Part of a small language model's weights.
Size: 8 layers, width 256, 8 heads of 32, MLP 1024 tanh GELU, vocabulary 16384.
Architecture: LayerNorm before each block, biases.
Training: a variant of SOAP for these matrices, 5085 steps.
Each number is 200 + 40 x the weight over its row's rms, rounded and kept within 0 to 999. Layers, rows and columns count from 0. The size before them is the row's rms in percent of the matrix's.

# layer 4 attention query, 256x256, rms 0.0825, rows 0-25, columns 128-255
101,117,167,162,157,149,209,240,207,68,208,124,232,248,224,183,179,151,263,235,186,167,225,161,220,215,226,269,201,178,189,168,154,243,253,166,212,197,180,221,218,167,193,201,181,233,163,154,176,121,180,259,141,241,263,236,204,187,181,175,207,237,201,186,237,244,130,197,184,170,287,203,214,229,236,146,211,212,182,186,154,150,157,231,219,143,183,241,216,250,157,310,191,227,228,149,198,222,264,159,166,228,173,170,187,169,243,195,225,147,216,229,226,153,205,246,261,197,222,192,269,207,143,263,158,146,211,231,234
101,244,196,255,244,190,137,196,135,140,235,161,193,207,188,217,216,138,181,173,157,139,185,230,143,225,210,249,208,164,186,195,168,278,232,223,264,145,202,158,257,243,229,225,297,191,277,224,180,180,202,159,247,196,246,154,224,190,180,176,170,184,128,222,274,139,179,196,243,186,244,168,219,212,192,167,150,194,241,216,198,254,209,159,176,244,192,165,208,257,210,125,187,164,215,222,168,218,160,166,233,219,263,205,174,176,178,191,154,243,246,181,240,257,161,158,158,158,168,167,225,221,198,166,208,195,185,194,200
100,152,249,257,304,231,176,241,231,195,183,219,255,185,204,227,186,171,180,184,231,210,251,176,214,164,224,130,194,184,172,260,180,186,234,205,285,277,195,217,183,160,168,126,151,157,156,212,196,180,209,218,209,179,199,246,190,223,215,205,173,233,169,173,137,265,181,249,245,216,312,202,187,198,209,143,249,197,228,175,181,260,213,220,200,190,223,152,223,259,198,190,202,219,237,194,179,259,233,217,199,158,155,195,163,220,181,185,151,199,170,229,254,243,254,251,263,248,217,189,171,195,78,167,218,210,218,233,223
101,204,201,219,222,173,159,239,167,223,189,217,248,251,199,218,174,234,182,192,190,202,178,190,203,170,153,203,190,186,145,198,211,226,130,174,218,201,190,194,231,222,243,199,206,229,186,292,186,249,245,158,201,183,142,211,258,216,170,257,224,182,132,180,228,206,249,205,229,256,216,185,243,232,201,300,170,138,148,212,200,198,201,196,172,188,239,183,227,132,208,211,182,158,135,322,202,170,211,168,243,222,234,178,211,225,174,160,281,232,260,239,230,160,209,184,237,231,155,146,226,106,271,256,157,198,240,159,242
102,193,253,204,87,225,190,164,154,195,204,253,173,230,224,240,191,222,172,196,214,231,255,186,220,262,198,211,241,202,199,173,234,286,178,217,190,264,164,170,134,189,139,166,192,242,222,216,148,195,161,128,226,227,255,113,212,228,174,212,198,200,216,204,271,210,211,189,138,239,180,160,195,190,251,186,182,121,211,186,206,199,160,267,157,165,187,172,195,217,228,117,229,263,208,206,209,167,188,226,194,237,226,174,141,203,100,225,134,184,199,209,91,241,197,248,167,235,223,230,213,220,144,225,133,218,88,185,155
096,166,239,103,247,230,232,211,185,228,180,177,220,110,150,157,165,249,199,253,220,191,231,293,217,218,255,171,226,169,138,209,213,296,197,174,172,137,227,214,217,165,157,199,283,162,178,276,191,172,182,249,203,159,212,188,188,224,223,303,152,217,193,165,197,222,246,198,198,133,162,162,284,241,190,168,175,265,238,155,269,167,186,158,216,217,210,182,191,157,159,146,219,198,155,183,144,154,139,250,140,238,222,172,142,193,219,184,174,179,246,248,261,160,206,196,256,249,201,241,238,151,193,226,215,195,194,131,252
098,197,203,165,216,189,183,196,150,176,185,258,157,203,161,179,271,225,122,243,168,284,110,185,157,203,241,223,275,221,127,226,165,202,215,185,158,193,261,271,230,153,247,122,224,206,139,114,256,174,281,150,230,170,196,169,259,211,248,202,203,257,116,149,217,160,180,183,223,172,179,182,193,200,227,155,175,146,244,196,227,119,284,176,179,188,166,256,213,195,222,168,244,213,138,156,231,189,235,211,207,200,168,205,231,158,179,164,198,274,173,180,131,187,224,194,206,245,178,185,189,184,266,224,169,141,230,174,166
095,242,250,160,249,221,249,191,215,159,138,212,215,73,187,143,177,200,227,235,197,197,238,208,152,119,134,202,193,141,221,159,238,190,168,175,231,191,190,290,251,162,232,182,251,248,202,190,315,221,182,252,234,210,205,202,102,148,151,212,143,179,238,213,249,204,232,174,215,218,160,179,205,147,183,179,223,212,196,232,278,257,210,162,132,132,190,202,211,147,228,166,228,176,182,202,199,224,154,154,239,252,246,156,228,171,246,211,227,169,118,172,228,303,212,208,325,228,225,202,125,256,160,235,167,213,170,171,207
102,188,109,166,227,223,109,206,164,146,144,109,215,116,163,197,221,208,244,164,205,199,177,194,215,192,181,198,168,169,142,178,179,209,255,147,209,227,211,253,284,248,277,220,206,248,176,225,190,228,138,267,188,217,207,227,146,188,198,250,186,143,200,259,227,177,259,235,219,163,230,220,147,300,195,201,131,217,201,203,265,238,134,202,217,219,156,168,256,196,165,200,181,225,160,231,246,188,229,175,228,136,241,134,191,219,221,192,210,161,201,222,162,213,191,188,229,125,192,205,158,282,131,185,231,164,223,203,154
098,188,136,246,158,132,209,166,123,204,175,201,219,189,173,235,220,248,192,226,162,213,227,235,191,135,208,202,198,192,195,204,259,213,168,183,240,111,252,209,264,151,183,156,187,230,162,244,194,202,170,186,194,162,207,215,213,146,204,174,160,152,140,127,194,176,234,193,182,183,184,253,165,189,215,261,180,196,200,223,266,218,134,267,87,204,207,207,200,144,262,206,197,171,144,115,177,176,164,194,198,143,248,160,179,214,237,190,199,191,235,153,283,131,172,206,254,223,296,198,217,160,206,136,211,195,166,189,209
098,179,196,200,198,171,193,270,179,225,168,214,171,188,221,127,155,171,208,228,128,210,202,247,180,139,198,200,203,145,195,239,217,213,192,228,166,165,177,182,164,206,211,258,171,207,178,242,206,211,239,191,173,188,189,183,200,160,195,188,240,201,176,200,305,150,267,221,262,212,149,227,226,137,284,209,276,110,196,257,201,214,224,172,202,152,176,197,286,271,247,198,181,139,214,213,189,223,202,207,185,229,155,205,217,167,200,167,178,146,239,218,244,141,200,234,277,152,169,341,178,227,225,164,214,199,119,190,158
099,255,220,238,184,189,200,174,249,164,176,233,224,267,164,198,190,119,223,115,223,242,260,230,155,248,150,186,148,209,203,242,231,162,183,250,211,156,256,299,226,201,224,192,240,136,156,220,205,175,213,199,143,208,248,172,212,265,242,182,226,186,130,139,158,128,232,236,239,189,176,178,196,184,185,227,212,266,224,207,222,200,187,147,185,231,202,163,157,237,230,135,197,252,272,150,240,188,158,208,227,183,182,181,138,168,165,229,155,128,145,178,189,151,286,203,266,223,202,247,248,187,219,148,208,163,163,222,150
102,194,181,223,252,207,221,199,172,219,208,158,211,256,182,162,170,185,259,175,94,283,180,281,154,230,167,217,200,248,155,256,113,168,236,200,220,177,181,242,238,248,198,242,173,243,253,186,225,158,218,188,241,200,207,208,192,199,233,173,186,234,112,176,212,234,216,169,199,139,187,160,193,239,268,239,137,214,222,231,230,233,164,189,206,175,277,190,214,240,155,214,265,207,238,169,224,142,216,207,210,223,204,145,130,254,147,252,150,184,188,211,203,122,207,229,215,159,222,239,231,207,166,134,251,245,217,217,199
100,184,237,140,200,137,195,158,193,200,102,209,154,226,186,258,207,184,168,149,189,194,213,208,218,185,157,208,189,182,208,207,165,182,194,143,184,213,162,299,209,199,180,192,200,196,214,182,209,239,163,176,195,219,186,215,183,190,182,184,117,177,232,249,193,218,96,232,227,135,186,232,181,201,144,222,189,166,213,275,227,150,264,264,229,237,182,175,227,243,197,229,178,131,268,278,164,174,170,258,151,158,151,187,223,274,178,106,199,178,233,245,180,191,217,215,201,144,210,132,175,198,157,257,233,150,214,224,213
088,168,134,161,307,167,190,204,190,171,209,195,154,198,292,198,213,188,207,227,207,142,150,252,189,238,184,200,163,203,174,275,247,246,159,237,198,231,251,208,139,217,229,217,187,160,157,268,217,181,244,245,200,205,211,161,214,223,135,219,145,179,207,225,162,118,169,245,225,141,216,264,214,272,187,221,236,278,147,223,189,157,143,241,148,237,153,136,167,85,154,186,173,222,257,227,136,192,173,137,159,212,284,264,229,136,170,232,251,180,224,225,271,227,130,254,181,208,141,209,235,234,126,177,230,171,105,241,167
099,234,213,137,171,203,179,197,227,186,159,226,198,205,241,277,258,298,195,154,190,226,196,201,195,222,106,167,234,201,190,202,237,207,235,239,215,133,202,188,218,208,261,236,199,228,256,215,238,226,226,207,214,275,218,203,158,210,124,161,190,161,263,192,144,206,158,241,179,253,205,148,163,207,261,257,190,223,131,269,193,125,221,243,204,153,256,135,153,208,147,146,205,189,186,188,172,176,183,187,232,175,257,89,229,203,198,193,157,221,230,142,262,175,167,196,176,193,184,226,265,183,158,179,212,165,201,173,191
098,191,206,183,209,264,191,209,259,184,296,69,150,212,248,177,211,174,231,166,261,187,151,193,135,138,167,255,208,157,223,229,167,153,230,235,250,216,164,251,273,180,172,244,134,232,192,146,150,152,247,284,205,220,144,189,198,171,218,162,257,247,218,235,215,214,158,172,193,128,149,144,239,170,219,208,214,124,261,129,217,226,209,188,241,211,205,236,187,210,218,220,240,206,223,177,205,240,189,221,132,130,194,180,218,156,167,220,232,193,181,196,220,203,220,179,199,216,198,191,283,182,174,206,216,199,288,167,160
102,211,60,210,178,192,155,218,125,208,232,137,303,197,217,189,268,169,149,213,148,206,291,239,131,261,194,213,169,183,148,170,227,189,194,270,225,270,187,222,185,192,155,218,200,135,144,272,221,220,166,293,245,270,159,166,163,166,220,195,226,203,211,159,206,203,206,141,208,190,154,158,196,185,242,233,229,169,198,197,154,213,206,230,214,267,166,229,213,107,147,128,175,179,223,164,215,199,122,252,249,202,223,151,210,256,199,236,254,284,222,244,148,176,224,253,165,214,254,164,194,237,216,156,142,146,239,210,253
102,264,138,247,223,235,205,254,249,126,241,251,275,167,102,210,235,238,235,130,167,201,253,211,192,142,222,203,274,167,209,256,180,222,215,166,245,246,215,217,200,228,197,241,166,204,260,242,197,198,235,231,187,226,114,151,136,148,143,205,178,171,303,167,273,225,188,205,134,209,171,232,279,160,199,178,219,183,217,232,235,213,201,190,201,222,228,215,243,199,192,195,239,227,150,188,227,223,213,230,177,186,258,225,181,203,240,153,166,220,178,239,148,178,253,170,204,203,191,171,216,177,236,276,261,199,185,194,216
099,236,200,149,290,163,191,181,196,159,193,192,207,165,240,170,172,208,238,202,187,170,241,248,165,252,233,126,147,256,231,222,179,170,248,154,180,190,258,273,222,238,178,92,188,230,247,187,221,157,159,153,246,185,147,204,208,167,158,239,174,251,205,131,194,194,214,198,311,210,260,232,212,244,169,270,258,151,207,186,177,234,227,158,207,207,199,67,233,190,233,236,213,172,260,229,169,230,154,159,221,210,259,193,180,211,197,206,257,219,131,189,202,194,176,183,166,208,185,144,176,219,129,183,229,140,240,181,183
095,246,182,187,214,145,224,224,249,241,260,166,175,244,262,201,215,187,167,257,228,186,177,156,270,189,228,268,148,136,239,177,221,172,164,176,226,193,185,260,206,117,245,186,269,168,173,218,229,261,249,164,152,260,191,215,197,212,181,131,158,196,189,162,226,178,215,219,194,223,250,157,153,246,203,219,182,262,277,228,227,183,201,200,183,194,242,259,239,188,319,230,243,232,209,240,266,160,139,194,169,234,203,253,232,188,97,191,163,161,233,235,248,142,221,210,187,162,151,191,218,232,193,209,147,128,187,204,225
100,146,189,201,147,214,133,202,153,272,224,229,214,223,183,160,202,179,214,213,223,173,243,127,270,79,190,193,205,165,293,232,218,252,164,174,234,159,194,158,293,163,208,189,166,213,256,118,193,176,168,79,195,163,214,267,161,225,167,201,193,218,177,172,152,163,181,183,238,188,194,261,199,198,271,257,247,249,186,190,209,178,225,154,215,140,194,167,197,156,130,263,244,203,296,270,214,186,118,224,201,239,215,185,172,266,230,126,145,176,233,159,195,183,240,196,275,190,199,256,217,226,222,151,167,123,232,243,192
100,167,213,151,274,257,120,221,154,199,233,200,159,240,178,224,161,176,242,184,200,212,183,156,216,227,232,230,252,205,243,208,238,156,183,107,250,129,123,266,195,140,221,179,194,239,182,260,167,195,183,225,208,165,204,201,217,231,226,205,212,201,234,199,204,208,233,158,186,205,257,213,185,236,224,220,208,245,194,216,189,229,264,150,219,219,200,178,228,141,146,196,177,151,171,197,202,209,208,246,140,225,318,164,274,286,210,244,75,221,212,205,190,234,169,252,150,174,116,198,216,186,241,233,293,191,222,213,127
098,183,146,188,137,94,147,147,204,187,196,255,231,183,217,233,169,209,213,299,176,176,182,176,160,202,170,230,175,138,234,236,173,163,243,204,245,211,187,186,248,187,162,185,223,218,211,125,213,153,145,156,244,273,185,182,195,160,224,174,142,264,167,221,173,170,264,229,261,290,154,214,231,193,180,82,180,190,231,185,142,213,108,203,208,177,220,186,192,217,224,167,267,250,221,224,169,259,211,233,228,159,235,137,230,198,171,207,245,219,167,231,183,199,285,208,145,216,153,257,199,147,193,170,236,314,196,231,201
097,220,194,191,188,237,204,244,225,224,229,245,262,162,162,186,231,192,215,196,196,259,163,188,219,224,232,158,205,230,138,215,192,90,197,265,156,162,237,232,171,196,213,167,196,155,207,211,137,260,243,190,257,226,238,214,253,191,211,198,191,179,267,153,172,223,240,166,219,150,185,185,223,216,216,238,189,177,270,275,193,203,175,231,207,233,159,161,188,169,226,202,143,223,182,208,171,175,174,246,202,219,154,240,201,243,162,200,184,182,188,126,243,220,175,196,240,255,238,195,225,177,249,169,166,193,189,125,210
096,204,179,123,200,242,168,115,229,132,227,171,154,195,154,202,221,225,246,221,199,276,211,229,167,241,166,176,176,193,111,120,178,243,166,207,239,260,212,155,190,251,196,209,210,198,174,223,227,237,230,260,106,250,216,218,202,183,163,157,237,246,176,166,223,187,224,216,282,240,219,277,170,241,178,204,193,218,231,182,157,175,140,113,272,205,230,264,231,218,162,178,187,268,283,239,204,203,197,216,171,223,216,172,165,233,232,210,139,180,206,199,215,256,169,214,241,251,209,183,152,177,211,134,206,181,184,169,237